config.toml
hidden_size = 192
rope_theta = 10000.0
extras = ["local attention windows", "value embeddings", "an embedding shortcut", "skips across layers", "capped logits"]
Each number is 128 + 24 x the weight over the matrix's rms, rounded and kept within 0 to 255. Layers, rows and columns count from 0. Numbers have three digits each.

# layer 9 MLP down, 192x768, rms 0.102, rows 171-191, columns 0-127
161136116122154143092158082118152130096121149127116118141091129133161105103115107126132096113099132121131128160115140170114091144130117143159114122146133129096117142115112116151104132108118141151101164126138141109153108172132138173132115156126156148108122135130136147105180136119166115123101173145127123142134123169119123103153111147105158133132130115134129141178133094101114092146115
112116114100094143115164151179153131121111127081119169112132103092113131138131131134124174164105141114113110182122159122172146174134100080098110114112141150129101126138122138129162148137141116141111103151090139120124135145120109111125120076145122110102140177132148133134133123154089099109150153072160125182152129147122160104121154114112077101138183142109143113105217116125146116161167
128112164142102160091106158147124125146145169093143107100178146163129163118111110159126087134100134085136108149135170141090128177182071105162165114153164078116166122102151150152112143116126124110123107122174128163096112147118115161154143122089127151124104106154163132127152086100112128126134141142175131132144152116128137094130113111115173099169119197114164147137143111139138137145137
118142160122135138145127146115138134155108132118158133120098095119141095142100143120119168116124150139100123119092149102143144144100160089129126110129166117167136090116112129148142100132132147132141125103123133100108119146114139153135122091089123143131128094141147163132150145117104157055103112102157180144121123135129100154115100121131134100095108121136114130122129151128138131173128
140140140118143132106128128150161121110133129160127102152132136157112153131099148137112136149160153095147160124142125142084134129105098162119140133136141168114083108139140127109128122094122157121116106160110140091129142140119166122145134122108133138140163132096120124104086119144122089104132080116112125122124156096103203125128158131121142129124120119103085115140164081161152125099148
135093143132118112170138119128128132130108133144121106124109109131169124131120142128164095141112130082147112140082128094106121133114103099113156108139126127160149101181122120072134159120128165184142099173099126107120161118147110135124138118141101109079090153121159136129161146154118118104175088104131145136170092146128123145095145118121130148118135113099139101136125124109149123166125
122094112147122095101120113141101121125145116107138143107189158126102085128103137141126137126133141085165130090109131101134099160141142101134146155179121101131129161114134101118129126137130127121117150140100126139134118102102135117105131155122175119165123133118120201120083169078117112109104106141143133162106126131121116153123149124106114117115111155134102141122134124113131134147097
192111103114127154132125132106151153123129118133145110127184139109119135118142152130077084120125148112089150116143130132108139110152129113107149148114140144143145085135147148113121126121134112113102132106110139146139119112135124112101123101100099105123107110086139126137126149126136122132128123140152154111117152120097119156126148154154124116118129113136114114146099144138129118120137
107121118146121144182146134139136146159132140116131126105091121140163093114139135095090097147104144075088127150132142098133122118149165121158097134099122136136126108133145124101104102143116111157105133137102147144160142117126124106091081116109142128133111131098136125104155137127111121144156113134113120096165124094107088113104098135115106117114171152104135124123163138106106171117119
158070138152140144153154138133147109117135100144129113100133164126119129151140148125145077133146106165113152123103192120107151183109109136131139129121137131141107128155120126164141153150126117092133157157127127106138128157145082126174146175107135160178114106149159132149133121149117142078105124133093142129138135134177121156101129160114088157116119144173164121139135119132186126131155
164112093115136097106107136092140130102109147116102100150149135111146104081154128169139122117124148128125133099086120134130190116143106147135127126166155148092099094080132092133121106113131129163100136096148098125107121107142125122097109130087163106111136144116119137093154122134155196139111131144147133075131100136128102140125154135118086124106125139134133149112109136142168122144143
116090134127120131150165091174125134099109113126114135100146124119082170143130121108108125140117088165150140152141161104111085109090109093100157143143150094104110140144097115143163098101135153120160124128126109135136121097138115112126123126110125126174111121103122105162098118103142095140153151129119122169110129140131122154149133112127126132082124120140113109146094136139157150147114
151152122105136124184142158138100102142125159130123101129107083139138130097097141090108086099151159094106118115111112124071129175112165181121142101135090100128119150140145101107151094136068111140137133142095132103119115123128115157157128078131095123116073091087142166097116130129110129142165113113131145101118128178153119126180140155134146128116145095169164092127134120136117121135120
141136182147118096149128088139125112133138112138122144126145096104127132144091124138143099091155124142136125105132154114091151152130090124144168094128118166142120133167076152133123129134104144162133139106078118124110121124120182152128154154131175116133109144125135115159115096125101165144107105137103125157099096098105142089129131123063114133159151097117160138148106140138130081110142
124134131141119070131105144131136170114160163134151130132161123126140094151124123142112172137126135129119130127176137153136135170177130092150135126129146155163107143133100179117134150121138126135131146136111161129116155094110138143085143131143107132115169134155124101109118118090147118128133144110155126114098091172108145126155179133091185082116125173151134116154122125103115108125134
160167104109149108119130144115135107134139116127153119136076106100161117127151127131108132184074107150084136108117134120141124135101110091117085091113089128119126100163166137118121116134107214142103121164122109141107140148176130153108161134158149201130143072093137049140127103107133083179079147101130136150084135113119117120152157161146152109132135180160183162138120168148155131133064
165116155150155120080124139129144137125116164146132143129134155079170091101154166101127142134098135177132149126121118117126140140106111140070149129136117142103123164203110169110138127160133158153132131185144127099117119112092121139147107128118161140074180126113146157129129104132175084107111152120156095096097145144102124146194130103171125085159135114141161150132102083090107135089157
102087143172157136154130116137079135095148162131090129162100152172147145178129122141136123147101138137104121161165136113147091127154151086134121135121146152109110171109118148079147118116114107127124128130084128130150146161101098115141153081122135105103164130148138102148094116153086173137142165137164127132118089116154134127139142131138095163157095143089118109125089124104101103092150
112182143136136135161118136176138139160149137115128134112123122132080175128118120106147132104122189122135109114140138113128136117115154110102128116122122128122149138161147120143099110099117130134136108152144151105103113114129151100130150116133127105099152152109149183101089099109144135100129104123115135137139123129155141149157100127111115142113146130147143127138147091072122168142104
130088162139103110125155146106106079090123124119150108169102138082123105139128138108115131118148129140151142111131113129146146108081165151151129097110152126132160190131117144160160163133089100157121146126127160104135124164093133103127142129082136090134175137123117113143112194164132101093095144116151175113097124109122132110115098140088155123105110159140154116128085118136128149152151
119151111161105175176133141130124114102097105138117124151085143147115108119107165123135109160114159108137140154101184112147133101139133103115108124126139112131068132101121097118108106126190106157130140102132114127172133163120132091110127102126110122122091090128153076126111171160082124117114138133149102144096116167148146206137099117103130137085164186135150067111085151100169124120144